From a checkpoint of a small transformer trained on Wikipedia: width 448.
Each number is 128 + 24 x the weight over its row's rms, rounded and kept within 0 to 255. Layers, rows and columns count from 0. The size above them is the row's rms in percent of the matrix's.

# layer 9 attention output (transposed), 448x448, rms 0.0764, rows 38-52,102-116,166-180,229-243,293-307,357-371,421-435, columns 0-55
size [111 110 110 109 111 114 112 115 114 115 112 113 112 108 112  89  98  89  87  92 101  92  93  86  87  99  87  83  82  89  93  94  93  91  92  91 101  98  95  96  92  95  90  96 101  99  94  96  98  98  97  99  97  97 103 105  91 100  92  97 101 100 103 111 103 100 102 109 106 103 101 101 103 105 108 104 100  96  97 107  99 108 100 102  98 101 102 109 103  98  93  97  89  96  97  93  96  96  93 103  96  98  81  91  93]
[[154 114 118 137  96 147 155 104 140 147 125 114 131 155 140  94 116 102 134 119 126 160 123 131 115 137  99 150 141 125 121 119 113 103 123 109 141 117 134 149 163 129  84 145 146 162 114 127  95 139 127  73 137 129 103 139]
 [123 102 103  98 124 153 131 101 132 151  88 130 138 156 132 126 112 149 136 124 130 133  91 131 100 101 149 134  92 136  99 121 153  97 136 139 105 107 119 109 128 126 133 128 129 136 170 153 122 153 154  80 112 123 144 181]
 [129 172 110 121 141 191 109 126 142 155 125  93 140 137 153 145 121 158 135 155 143 167 128 153  97 162 115 107 159 137  89 162 118 103 154  92 135 121 116 137 120 129  96 163 160 185 140 134 147 135 159  88 124 108 111 132]
 [128 107 151 130 154 169 135 145 102 173 126 131 129 121 112 103 150 127 133 107 121 131 142 148 138 136 105  93 108  88 158 124 123 114 101 133 154 132 123 101 181 117 133 133 187 140 126  69 121 183 123 125 108 136 150 123]
 [103  97 162 108 116 107 143 107 100  91 128 142 145  79 139 124 126 111 115 124  93 124 111 130 127  90 143 147 136 112 115 170 108 152 126 141 140 125 147 164 111 138 117 123 138 162 151 125 136 148 167 115  93 108 140 137]
 [149 162 133 110 115 117 115 137 130 121  75 127 103  78 142 137 130 110 101 154 168 158 117 125  98 129 125 126  96 114 167 127 130 140 152 108 131 120 128 111 207 137 142 100 133 165 122 146  97 133 120 132 143 110 126 117]
 [163 145 134 119 109  95 107  95 126 110 148 157 145 114 155  70 110 124 123  79 142 140 120 135 135 114  92  98 129 118 170 112 144 125 141 156 141 116 145 103 150 139 112 133 144 104 109 153 157 131 176 164 128 109 158 113]
 [108 162 122 134 156 127 139 130 160 124 102 100 102 130 155 121 101 168 126 154 107 170 126 175 127 110 107 136 103 130 112 135 117 163 118 127  84 118 158 109 119 147 150 130 142 146 112 145 150 130 118 138  89 128 126 109]
 [185 136 131 106 130 131  98 180 121 160 127 136 119 175 102 101 133 150 118 126 118 144 132 163 114 124 150  96 132 131  73 109 114  81 131 116 179 110  95 119 129 123 135 103 124 169 151  76  61 128 144 152 104 111 116 157]
 [111 147 131 173 118 141 110 109 126 114 124 105  91 152 103 106 148  63 139 115 157  96 126 121 109 101 116 118 124  89 165 136 121 119 175 119 139 191 105 114 148 130 154 128 116  81 118 159 158 115 116 127 114 133 199 159]
 [126 130 128 194 104 138 139 128 144 149 111 130 146 145 108 156 123 124 138 135 118  83 128 108 125 122 121 175 134 174 153 114 150 101 144 140 141 143 142 126 137 135 115 121 118 138 125 111 140 134 101 106 121 118 110 151]
 [108 169 113  92 136 117 138 117 141 161 167 100 117 157 127 139 123 149 127 117 158 139 168 104 139 131 115 124 122  97  94 155 136 146 148 120 134 118 127 115 106  85  93 155 170  90 175 144 118 162  79 136 163 105 128  93]
 [118  91  89 124  73 140 146 131 111 130  98 134 156  91 136  99 113 171 118  94 130 133 137 141 157 162  66 103  94 121  95 114 143 121 117 179 104 132 105 134 117 144  93 139 160 142 124 131 149 116 170 142  88 123 165 139]
 [102  81 171 109 132 117 148 204 199 129 111 121 109  94 168 138 112 124 126 102  89  95 130  91 140  86 125 134 126 124  90 159 163 127 130 134 129 145 156 141 131  99  81 159 108 101 183 129 162 128 116 121  80 145 167 123]
 [110 147 142 141 156  97 149 122  75 152 130 135 137 153 154 116 120 154 153 128 130 102  96 131 122 145 190 134 155 170 150 140 142 143 126 143 122 148 133 138 148 137 153 143 133 138 123 100 172 125 127 114 123 156 165 121]
 [140 124 135 105 124 122 135 109  84 112 156 118 145 139 116 176 127 123 134 135 120 152 117 128 118 131 135 141 193 152 164 171 133 132 138 152 122 104 145 107  71 148 122 153 105 123 147 111 125 136 118  83 124 118 119 102]
 [128 158 169 105 108 106  88  94 129 143 160  75 142 111 104 141 115 152 130 134 126 125 130 163 120 155 125 114 115 124 129 131 128 149 139 130 145 168 120  88 132  99 130 140 146 130 130 132 144 132 151 152 107 113 116  98]
 [140 144  98 127  96 128 107 144 129 100 135 141 158 142 157 103 115 113 105 154 132 138 123 144 144 113  96  87 169 157 133 175 117 114 137 124 128 164 144 126 155 110 108 144 141 138 136 109 134 132 112 208 147 116 118 139]
 [146 142 168  99 125 139  95 128 143 128  91 139 165 135 139 141  98 100 116 129 111 122 114 151 157 128 136 150 135 118 160 120 147 111 121 132 132 177 113 119 152 111 144 108 114  62 140 111 163 158 151 161 155 132 115 142]
 [120 129 138 145 172 110 140 133  92 136  63 113 122 139 135 152 136 117 128 139 187 118 128 125 150 119 124 118 110 109 104 105 113 123 161 100 126 120 163 152 183 122 113 132 121  87 123 139 133 117 145 159 139 139 116 138]
 [127  79 114 132 155 141 144 117 130  83 102 100 141 127 166 122 136 115 106 113 103 125 106  84 169 118 179 138 132 139 125  98 140 141 140 134  76 119 115  90 112 126 108 139 165 104 114 132 140 127 149 119  91 138 136 128]
 [153 133  97  87  98 193 140 149 138 113 135 127 102 161  76 152 148 103 125 131 116 114 130 102 175 117 106 116 161 128 108 117 152 146  89 102 155 142 154 121 132 156 159 164 162 137 123 156 156 109 131 171  89 169 100 161]
 [ 90 106 112  84 147 133 145 106 129 137 114 150 109 157 127 141 128 126 129 109 124 111 156 117 103 122 157 106 101 133 143  95  59 131 125 129 116 153 114 144 167 136 134  92 168 123 141 144 120 120 123 161  99 119 162 121]
 [ 99 136 141 110 129 124  97 111 144  85 152 131 151 104 142 179 143 116 137 108  98 151 133 112 113 115 127 123  86 142 151 147 117 135 183 120 173 183 164 124  89  96 113 154 134 135 137 111 125  97 121 155 154 131 136  91]
 [ 95  98 139 146 138  90 128 119 147 161 141 139 103  89 191 144  89 151 170 152  71 176 136 105 130 118 169 115 123 125 137 104 131 126 129 166 168 111 162  63 101 172 149 135 104 137 114 116 124  93 151 107 130  96 144 102]
 [106 142 148 167 192 126 159 133 137 140 158 183 149 136 163 137 133 137 112  98 111  96 166  91 126 145 133 140  92  74 126  84 120 124 143  94 141 137  96 154 179 169 116  84 168 101 128 131 125 132 142 151 121 164 178 113]
 [170 129 128 122 127 125  94 135 147 118 113 154 138 142 124 132 156 107 125 149 132 119 121 124 109 141 108 150 144 136 159 129 105 130 122 151 141 110 151 147 158  67 108 178 149 155 136 141 144 107 124 102 156 154 125  76]
 [171 125 157 137 128 137 159 110 117 128 136 149 124 138 143 129 152  76 113  95  98 153 152 133 129 136 113 134 158 137 121 171 168 104 121  53 109 104 130 121 120 130 123 125 106 123 141 148 134 141 141 123 152 123 184  74]
 [110 103 119 164 121 108 103 148 149 126 115 105 107 145 109 109 110 129 105  78 119 112  94  87 133 121 178 132  81 131 141  90 131 174  96 117 128 146 157 160 101 172 132 139 183 126 129 114 121 111 165 126 114 115 121 184]
 [112 120 139 105 150 133 125 173  74 181 143 147 131 177 117 110 172 124 110  98 145 161 134 134 107 111 125 168 134 148 135 111 135 144 116 119  98 146 111 128 159 105 141 109 139  83 123 125 150 161 114 114  98 140  99 130]
 [123 153 124 152 118 127 124 164  79 143 114 113 123 121 151 141 159 152 150 169 162 124 138 124 154 137 105 141 119 136 154 110 139 169 116 136 109 175 147 166 158 156 168  82  82 125 151 115 127 118  93 154 127 139 129 107]
 [133 132 163 101 100 138 137 141 159 113 120 122  99  89 112 125 144 133 115 129 159  87 145 136 138 133 126 126 148 138 147  99  84 110 110 124 116  92 138  98 164 139 106 135  62  85 101 147 140 133 128 186 140  89  63 175]
 [133 146 134 139 117  96 137  94 134  99  99 132 141 135 113 174 149 102 158 112 147 134  93 108 140 118 108 149 114 156 107  83 118 136 155 159 128  95  82 151  91 146 136 115  91  70 133 164 154 136 106 144 110 160 132 115]
 [109 169 101 159 141  61  94 148 114 117 151 132 129  98 139 137 136  96 116  71 107 188 121  88 144 107 184 142 110 119 160 131 114 103 132  93 133 147 124 182  96 104  92 122 137 142 117 144 122  73 122 122  86 128 161 131]
 [132 127 120 139  74 117 131 156 104 173 140 147 137 161 132 154 107 132 171 115 163 124 109 134 141 135 114 162 133 146 159  80 130 125 116 152 126 108 152 114 118 102 152 171 139 142 110  89 141 113 154 111 176 138 111  72]
 [118 113  94 112 122 113 106 120 153 133 145 119 141 147  90 123 125 159 166 127 107 114  90 147 102 125 113 125 197 117 120 121  95 164 143 174  99 132  91 167 111  94 138  82 134 147 121  98 147 138 130 149 112 163 118  80]
 [ 81 153 144 124 135 107 176 167 121 169 149 133 155 130 131 149 147 175 158 113 142 115 151 106 125 120 156 161 117 104 104 135 113 111 170 133 105 174 160 136 149  75 122 146 122 109 149  96 129 113  94 117 159 148 122 124]
 [127  78 166 115  65 141 141 127 124 164  93 143 151 121 110 138 115 121 166 130 156 149 113 130 113 180 112  75 157 129 130 134 153 166 144 127 129 121 138 107 112 135 143 188 124 104 147 114 158 137 110 130 151 153 143 124]
 [ 74 136 117  88  72 141 153 116 126 149 128 136 144 137 143 136 151 111 117 120 163 154 122 121 122 111 134 173  89 155 167 119  83 119 113 150  95 103 114 174 134 132 138 109 183 136 131 129 113 149 128 108 169 181 158 126]
 [134 143 119 110 122 120 110 145 107 143 132 113 106 180 104 153 113 120 136 111 106 147 144 185 115 119 113  97 143 146  82 163  90 126 109  99 117 124 117 138 137  85 118 147 168 159 137 125 116 180 116 150 159 143 100 140]
 [102 120  92 112 140  65 128 112 133 140 139 109 129 137 170 111  95 114 125 128 136 151 170 173 119 103 164 111 120 147 126 113 100 102  93 154 162 102 143 120 109  99  99 175 157 127 147 157 169 149 142 127 152 110 158 132]
 [157 111 102 148 129 164 101  89 126 168 120 130 120 142 135  86 142 154 111 185 128 140 101 112 143 103 151 105 107 160 139  91 113 101 129 162 128 138 126 118 144 126 128  77 101  97 127 130 134 110 119 153 122 115 123 112]
 [118 156 153 125 137 152  97 154 131 126 177  94 134 164 100 127 132 129 147 159 120 137  77  96 156 122 178 161  91 119 114 101 152  78 124 123 152 162  71  76 103 158 167 126  93 116 115 117 142 105 112 101 121  98 156 124]
 [135 142 172  80 135  97 120 122 119 115 170 123 127 114 127 150 168 129 148 122 136 152 124 128 122 124 122 123 128 109 125 113  86 135 132 109 121 118  81 104 105  86 147 141 134 150 113 120  59 168  96 115 150 163 162 144]
 [141  92 113 136 145 126 124 154 106 144 140 135 165 115 128 130 102  99 109 144 120  89  79 144 137  79 162  69 128 148 119 145 146 133 127 120 133  82 106 170 134 114 133 121 152  89 165 153 143 105 103 145 140 140 129 114]
 [167 138 173 140 152 182 117 172 104 144 100 163 149 105 102 110 161 100 117 107 138 126 116  96 148 142 147 117 142 167  98 139 151 100 129 133 129 140 151 109 132 130 123 132 153 107 105 147 125 136 144 107 115 120 129 159]
 [ 90 116 106 167 109 146  94 150 154 100 173 120 140 127 103 134 116  78 164 129  97 114 126 122 160 109 162 117 146 139 115  97 156 143 127 143 156  81 111 132 102 127 144 150 133  95 140  93  94 118 164 187 104 145  96 143]
 [143 151 136 137 153 158  86 160 123  98 124 116 108  98 137 170 117 125 179 104 119  99 137 127 126 124 139 127 120 136 121 126 122 120 120 108 136 173 124 168 150 124 184 115 140  99 163 108 150 115 132  82 116 153  97 101]
 [122 136 167 134 147  90 152 137 124 114 133 158 136 154 129 130 100 172 120 102 128 110 135 111 132 113 149 123 172 114 143 149 143 133 138 128 137 113 171 135 118 142 129  71  98  96 111  82 147  92 156  71  86 106 129 101]
 [153 139 113 112 152 164 143 172 133 130 121 134 115  98 129 121 146 111 147 168 153 122 136  67 118 124 158 119 159 163 109 118 147 105  96 124  93 133 132 122 125 146  85 112 108 128 131 141 121 155 107 128 154 103 110 157]
 [155 106 134 132 192 178 128 152 163  78 144 128 115 101 126  68 150 120 142 154 154 115 107 108 103 152 131  81 133  82  92  84 123 133 110 154 148 144 136 109 126 121 104 105 120  65 107 182 101 145 132 102  89  86 140  87]
 [117  96 110 158 113 134 154 145 130 153 119 109 128 155 138  96 109 139 155  86 139 109 106 126 105 107 170 159 180 123 147 124 117 173  67 157 119 165  93 133 115 137 124  91 156 178 144  86 181 128 134 143 127 167 112 158]
 [125 148 110 128 108 144 112 166 152 160 141  97  89 123 108  98 167 133 140 144 121 129 143 184 154 101 146 155  80  85 145 116 121 157 157  67 136 108 102 115  93 110 134 128 153 142 145 109 144 133 160 148 154 122 117  66]
 [ 95 107 115 128 114 115 114 121  99 124 149 175 171 141 101 112 110 121 136 141 148 103 174 131 127 129 129 159 150  67 121 114 110 107 180 107 112 130 148 112  87 109 125 124 139 172 136 183 143 122 149 108 126 105 155 129]
 [141 118 121 121 144 114 134  94 176 103 132 129 113 115 116 128 109 167 114 156 137 146 103 152 107 126 111 100 107 153 113 138 164 149  95  98 153 133 108 122  92 141 104 171 156 119 147 108 121 136 113  95 137 138  96  96]
 [136 103 115 127 148 106 127 150 101 123 129 105 129 107 132 145 133 139 128 172 136 122 158 116  93 147  92 184 156 157 134  86 107 147 133  93 106 159 167 125 123 117 147 133 138 139 126 136 109 116 173 144 116 116 108  87]
 [141 111 109 123 142 142 152  87 109  97 124 118 101 125 140  84 120 138 105 139 131 129 103 129 124 169  84 129 142  58  93 135  91 163 132 153 140 102 110 135  98  91 173 123 167 119 129 142 124  97 156 151 139 138 153 126]
 [120 105 140 149 137 108  92 150 137  83 122 106 143  85 144 157 131 161 128 180 142 107 102 198 113  95 142 134 112 147 105  95 131 142 113 124 124 140 135 152 128 175 103 142 143  94 141 118 173 136 152 143 104 104 131 107]
 [ 87 162 112 123 135 160 129 136 145 168  86 118 160 113 148 146 115 131 113 163 150 126 101 114 116 149 107 134 136 145 100 129 114 147 133 120 137 114 165 133 130 130  86 136 116  80 130  99 116 149 113 128 168 102 112 132]
 [137 137 132 105 131 128  78 111 131 100 121 105 151 150 116 166 105 147 105 118 180  98 132 173 118 109 130 164 122 121 117 171 138 113 121 117 163 140 170 163  98 114 143 107 144 117 160 105 139 140 125 162 160  84 114  99]
 [ 80 152 157 101 133  95 122 136 168 138 137 184 106 124 148 123 133 151 155  77 165 203 176 145 151 102  92 151 147 127 131 130 140 131 153 151  90 134 116 141 112 127 125 116 167 141 118  89 139 101 144 173 107 123 124 106]
 [112  94 155  62 124 142 165 136 126  98 153 193 130 141 115 139 114 152 105 134 136 119 129 144 150  70 148 131 121 103 106 126  89 160 126 115 107 122  85 113 125 124 162 155 115 103 133 132 156 132 169 100 134 136  94 159]
 [ 90 114 106 110 117 146 152 133 141 141 153 100 162 111 143  97 152 114 117 135  88  88 108  87 131 163 124 104 114 126 141 101 143 124 101 101 153 136 160 194 136 116 119 105 139 177 131 148  91 134 139 126  88 146 133 132]
 [135 126  90 120 120 112 135 112  97 113 108 125 100 133  98 155 144 140 118 109 132 121 137 121 115  74 126 132 125 129 156 109 141 115  88  94 118 125 130 114 133 128 142  99 129  51 106 119 154 123 140 155 139 132 172 140]
 [121 109 120 143 134 124 118  91 118 132  87 124  91 155 151 163 131 122 124 154 165 112 120 134 113 157 120 138 120  96 129 153 151 126 143 146 133 133 148 123 129 139 159 125 184 121 109 148 132  90 122 155 180 146 119  87]
 [ 99  84 127 137 155  93 113 118 123 157 167 128 136  96 119 131 130 123 112 163  82 133 151 138 145 115  96 135  89 165 128 136 157 101 138  94 131 143  61 128 113 148  93 103 133  89 157 123 134 140  94 114  97 100 122 163]
 [123 119 170 138 112 119  95 146 138 148 154 149 150 125 138 141 174 113 108  83 123 132 115 154 122 136  99 144 108 136 124 141 105 124 104 127 106 152 170 111 110 138  71 128 127 117 145 157 147  91 124 140 158 124 134 133]
 [149 102 139 172 124 126  65 141 123 123 131 124 152 151 104 175 120  97 109 186 152 136 164 157 107 188 125 143 150 140 120 127  89 117 113 124 149 167  97 127 101 119  83 118 124  96 149 163 101 132 156 142 152  82 122 163]
 [159 169 124 115 116 119 127  84 128 121 149 137 144 148 134 114 114 139 149 127 172  98 140 125 125 147 140 168 166 143 127 104 129 131 138  82 145 124 102 100 113 143 123  87  98 160 131 136  66 138 156 148 154 121  94 103]
 [138 161 156 139 137 121 135 154 109 140 113 111 129 142 107  82 122 110 114 118 122 106 119 102 112 154 136  93 141  93 109 102 106 126 104 167 103 116 160 140 139 147 113 140 150 103 115 134 156  58 137 131 139 204 114 137]
 [141 102 146 112 169 134 146 113 102  97 123 167 150 119 112 142 183 144  97 122 137 126 140 134  89 178 147 141 131 130 142 103 147 129 109 142  77  92 155 128  98  89 116 127 138 114 180 136 104 105 131 101 115 184 110 102]
 [113 123 144 101 134 145 101 163  71 122 151 156 131 131  91 138 172 112 145  94 150 134  86 167 121 152 104 105 106 112 142 115 122  94 100 157 123 156 165 128 130 106 146 140 115 153 134 130 130  89 126 109 155 119 147 129]
 [ 86 138 132 155 157 137 134 148 105 125 156 172 155 103  75 113 110  94 155  94 117 149 139 124  78 161 152 153 131 114 170 123 124 129  77 133 101 165 131  90 143  99 120 154 130 155 124 112 136 121 162 112 154 142 136 114]
 [122 132  70 143 171 132 153  91  74  90 126 149 151 115 147 125 152  98 129 112 132 145 136  98 138 127 161  96 100  91 105 124 171 144 155 113 116 144  80 171 150 117 140  91 136 154 107 147  71 134 181 113 124 161 155 125]
 [122 111 113 109 109 144 115 137  88 169  89 146 120 139 131  51 109 111 110 135 171 106  77 152 118 143 169 138 136 110 126 138 122 114 139 128 135 104  89 132  81 150 110 105 138 131 110 100 124 115 160  84 129 129 131 156]
 [113 158 149 161 131 156 114 159 139 121 158 148 146 149 135 103 111 140 117  92 124 119 178 114 113 133 124 177 126 115 108  99 102 125 117 156 137 170 105 121 105 147 132 139 122 148  73 136 184 161 121 104  89 139 129 121]
 [123 141 101 146 154 103 153 162 130 117 101 131 158  97  83 148  72 122 163 135 127 101 129 157 131 120 125 103 119 165 136 133 145 129 140 111 146 163 131 103 157 143 126 157 159  63 114 122 136 123 113 141 106 134 133 132]
 [146 149  88 117  98 144 129 109 108 105 117 150 138 146 107 116  62 163 142 129 126 145 154 139 147 114 156 121  92 125 134 110 105 139  98 140 122 115 105 126 107 111 158 121 171 116 146  95  99  86 123 136 148 173 117 150]
 [113 154 174 118 147 175 144 160  91  77 130 129 137 136 155 145 131  92 132  99 128 138 159 117 135 129 116 115 101 125 117 124  97 171 104  65 137 154 138 105 173 124 139  75 122 161 112 121 139 175 102 119 149 115 101  81]
 [125  66 137 122  94 124 121 146 109 160 115 126 137 109 166 117 118 191 159 133 163 115 159 183 126 147  88 158 131 149  98 141 125 125 143 136 101 112 129  94 121 122 136 107 116 148 134 124  90 119 151  78 134 145  75 156]
 [149 164 142 131 157 116 134 122 133 128 120 168 128 154 106 126 112 109 137 111 106 130 118 146 106 106 133 102 154 128 152 162  83 131 173 169 148 182 110 136 160 153 106 147 120 117 135 141 132 123 104 125  81 155 110 163]
 [130 124 161 126 168 113 126 142 153 169 138 164  98 104 120  97 112 114 109 135 129 134 139 136 183  90  62 172 103 140 109 117 172  95 129 118 140 133 108 179 131 120  85 159 135  79 117 141 149 122 107 121 123 120 125  96]
 [121 109 130 132 111 114 134  76 147 145 160 107 136 118 147 115 120 192 124 148 160 146 119  95 107 176 160 128 125 139 119 108 171 120  91  92 156 133  99 132 121 146 148 129 126 116 121 105 126 134 123 117  86 143 112 138]
 [123 134 122 140 181 128 150 153  83 160 156 133 103 111 121 119 173 116  60 129  99 124 136 132 146 100 138 182 104 161 145 129 192 129 116 112 139 112 116 143 160 140 124 121 136 148 119 123 122 178 107 126 102 152 150  78]
 [152 128 128 135 126 146 144 146 138 111 139 110 150 112 107 139 138 143 136 120 129 129 119 146 158 147 109 154 181 134 100 135 139  75 162 128 102 168 107 146 125 144 184  95 115 136 106 113 101 125 115 129  95 114 104 136]
 [122 106 147 107 108 114 112 134 142 107 126  79 147 106 158 102 144 127  99 143 125  67 121 148 181 105 154 133 122 119 140 135 151 110 136 125 112  75 107 164 125 135  98 110 100 124 120 166 156 151 147  83 134 121 107 111]
 [136 133 118 151 136 156 124 150 169  86 150 104 106 118  95 125 138 110  70 101 154 185  91 129  97 112 147 134 124 119 112 152  95 138  98 127 113 174 135  77 147 161 162 125  96 165  90 127 145 147 121 102 108  99 165 164]
 [136 138 103 115 131 134 128  88 128 105  89 130 132 126  82 156 133 126 138 121 113  91 112 133 100 150 123 129 153 107 121 132  99 139 128 126 138 108 122 110 130 178 148 134 104 176 130 157 143  90 137 149 156 148 119 162]
 [156 175 104 164 126 109 129  91 146 143 113 153 128 115 122 111 101 173 118 129 138 127 154 143 142 118 133 102 124 152 152 131 111 134 102 154 140 160 175 172 136  82 146 136 140 129 142  98  96 115 151 143  90 130 122 134]
 [134 149 103  72 137 161 157 113 157 134 132 126 144 166 144 122  98 116 150 132 164 111  81 101  99 133 139 137 137 156 133 106 128  91 105 152 147 135 115 138 116 153 151 120 105 118  81 105 111 109 171 120 145 102 106 137]
 [105  80 126 165 122 103  99 120 100 130 107 117 123 132 160 123 146 113 128 139 163 159 131 113 118 124 124 124 127 120 100 122 118 120 152 119 115 112 162 142 153  91 105 103 136 157 175  99 148 163 153 142 110 135 105 136]
 [136 125 145 138  92 154  76 105  81  89 105 109 107 125 146 137 110 162 172 151 116 120 137 108 113 123 139 150 156 167 124 142 103 117 131 130 158 126 117  83 104 117 144  88 138 139 130 129 109 151 144 116 140 141 104 141]
 [126 112  98 172 140 138 134 128 126 128 125 146 149 156 134 137 183 110  94 145 141 135 191 123 166 144 118 111  97 122 144 109 119 166 127 113 128 136 140 156 124 137 134 145 112 119 103 106 151 114 138 139 137 139 163 131]
 [128  99 140 116 145 156 120 159 106 123 130 117 159 140 139 103 145  93  73 171 141 115 134 133 132 119  69 163 122 123 122 111 129 122 106 159  98 163 116 174 159 152 171 158 100 123  94 114  89  84 119 121 146 141 164 153]
 [127 155 127 145 134 122 120 113 141  79 138 102 124  80 148  67  83 135 117 115 137 143 125 106 120 189 144 128 115 118 108 134  74 106 163 125 172 122  88 114 156 116 160 144 118  73 125 119 145 157 121 147 149 114 122 116]
 [148 136  96  95 151 196 143 123 184 134 139 130 144 135 149  98 127 121  87 153 102 100 137 127 133 142 129 105 148 142 140 126 115 120 116 112 100  94 145 133 123 157 110  97 107 153 120 135 138 126 124 124 135 142 139 148]
 [144 154 122  88 113 119 126 122 109 113 140 152 126 151 114 176 141 109 155 138 103 104 156 110 119  99 114 146 107 142 158 160 134  83 117 104 131 107 133 132 122 148 149 134 158 166 148 120 125 126 144  99  90 149 122  82]
 [115 130 130 177  96 132 113 103 144 148  50 111 140 121 158 184 118 109 152 102 132 172 117 129  86 102 128 125 153 169 117 116 118 143 160 157 106  75 151  89 124 163 102 109 160 118 104 105 119 123 168 134 157 114 138 122]
 [123  92 168  93  96 127  77 164 169 102 166 116 120 120 118 131  73 137 147 103 116  91 110 102 134 130 139 105 143 134 153 136 125  91 171 133 135 133  91 133  66 156 140  89 128 138  99 109  98  82 136 104  88 133 145 118]
 [142 123  92 113 198 137 123 129 141 141 115 100 114 118 153 134 117 113 143 152  73 109 144 146 162 114 150 119 128 145 128 108 163 110 105 136  65 125 141  96 119 138 111 131  78  92 108 132 131  74 151 156 148 111 108 106]
 [149 146 118 149 156 139 128 140 185 119 123 159 169  92 131 134 125 131  88 131 115 133  99 157 155 109 102 137 133 106 127 120  93 197 141 161 154 150 110 136  88 145 118 113 130 143  83 119 116 152 122 102 114 158 120 122]
 [ 98 131 197 144 100 122 100 112 120 121 120 120 103 111 129  99 121 105 126 131 145  78 129  84 140 149 125 124 178 157 118 163 154 143 133 113 136 155  97 143 154 147 154 152 146 128 133 115  92 150 116 145 140 155  83  98]
 [143 135 122 116 141 117 105 134 145  95 167 161 121 123 159 130 111 126 149  88 157  96 156 111 119 155 126  94 180 138 123 123 143 158 163 113 108 128 157 190 107 161 147 119 118 143 120 153 152 137 133  85 132 165  97 169]
 [137  98 157  74 147 124 126 153 105 125  99 114 139 112 109 160 132 130 135 110 123  97 151 172 141 134 138 178  96 149 175  87 100 143 142 140 133 129 137 148 143 141 105 148 183  88 116 123 129 144 110 146 114 155 111 101]
 [123 114  87 153 160 153 147  53 124 110 126 148  98 170 113 143 149 133 118 163 108 107 184 139  80 140 140 119 167 112 137 146 123 124 150  80  96 120 140 125 129 147 147 120 133 172 128 126 170 101 166 109 115 124 128 109]]
# layer 9 attention value, 64x448, rms 0.0406, rows 38-52, columns 0-55
size [101  98  97  99  98 101 101  99  99 101 101  98  95  98 102]
[[136 137 143 179 140 134 141 114 122 151 111 127 127 145 139 177 106 117  95 101 110 144 117 152  84 186 150  95 148 116 126 136 131 135 107  96 121  99 103  90 114 141  93 147 120 137 108 140 134 107 110 172 135 173 140 134]
 [ 91 112 150 138 152 148 149 138 122 153 156 140  94 135 124 128 128 113 155 144 132 193 178 106 135 149 120 137 136 121 144 136 177 109 153 114 142 117 101 151 125 108 125 123 129 131 109 114  93 113 112 112  90 139 168  97]
 [111 147 125 121  95 126 148 149 124 105 137 136 193 137 129 120 103 116 132 137 155 133 147 118 147 140 127  91  98 132 139 144 134 110 168 167 140 155 143 120 123 129 106 144 149 142 110 133 124 160 116 147 118 106 133 174]
 [161 123 137 148  89 188 162 128 143  76 148 133 133 127 110 102 115 125 124 138 114 139 180 190 118 148 119 122 117 134 117 133 123 158 123 118 134 113 138  98 112 119 125 167 122 141 118 127 130 131 180 138 133 150 105 125]
 [111 117 152 128 111 122 128 117 144 109 131 116  88  77 171 108 143 147 154 102 145 170 134 146 111 111 127 104 130 130 145 162 134 181  93 102 131 108 126 114 144 134 130  78 117 127 125 129 132 122 134 128 115 183  94 162]
 [124 151 133 157 134 170 115  98 103 167 134 115 160 121 151 138 110  85 158 144 140 151 105 118 133 169 127 121 122  96 151 137 161 139 135  89 130  99 154 133 161 135 162 135 116 157 137 117  93 128 128 118 117 106 114 160]
 [119 110 122 131 147 139 137 126 113 101  88 110 116 133 145 107 137 104 130 137 116 123 104 148 123 130 142  89 107 135 106 138 137 115 143  91 118  90 123 100 146 149 132 131  93 119 108 130 122 152 110  94 128 124  99 129]
 [123 111 158 129 164 128 127 128 184 129 155 118  86 137 145 103 143 172 144 156 106 164  94 113 155 109  98 143 120 139 148 118 140 153  91 127 120 120 123 165 138 114 129 122 102 122 176 146 107 113 173 123 151 146 177 147]
 [128 100 151 132 124 102  89 137 106  98 115 161 122 135 175 141 114 117 103 105 110 102 140 107 123 101 162 123 154  90 133 164 168 139 123 178 141 133 136  95 122 111 120 120  98 118 105 114 138 114 157 172 115 116 114 105]
 [132 139  97 122 133 141 173 121 155 126 105 163 128 130 137 137 103 143 109 124 138 145 114 116 162 123 117 141 145 127 123 112 169 149 131 155 164 133 104 141 122 167 133 118 107 131  87 120 137  92 113  86 173 119 164 148]
 [174 184 133 174 123 121 153 105 144 109 117 102 128 114  95 114 173 185 133 144 104 131 150 101 152 117 147 168 126 156 130 142 160 152 169 153 120 155 139 168 150 132 108 115  82  98 105 148  71 118 175 126 140 143  71 120]
 [121  91 141 140 130 142 105 115 124 124 112 116 103 110 135 162 165  95 120  78 100 119 154 144 113 128 159 135 100 132 129 161 162 132  79 104 137 132 107 166 127 166 156 100 148 158  52 137  99 139 166 121  84 111 162 159]
 [ 93 100 138 129 125  89 145 129 133 100 117 126 158 168 122 104 153 110 132 109 115 129 140 173 168  83 128 181 115 102 129 191  79 128 123 122 152 103 194 124 163  85  77 108 162  84 125 140 150 112 126 140 145 162  85 170]
 [ 78 133 103 149 133 162 101 100 117  75  90 111 122 103 116 146 158 136 127 110  94 150 157 120 162 155 122  87  77 144 130 113 168 107 110 146 133 127  99 125 184 147  89 114 119  72 137 108 125 146  93 120  93 124 122  79]
 [107 113 131 135  44 150 144 118 134 105 110 110  93 175 108 106 156 137 124 116 128 128 137 187 114 130 115 132 154 124 123 122 113 107 160 146 121 165 125 138 147 164 144 129 124 153  93 122  82 115 132  90 176 132 117 133]]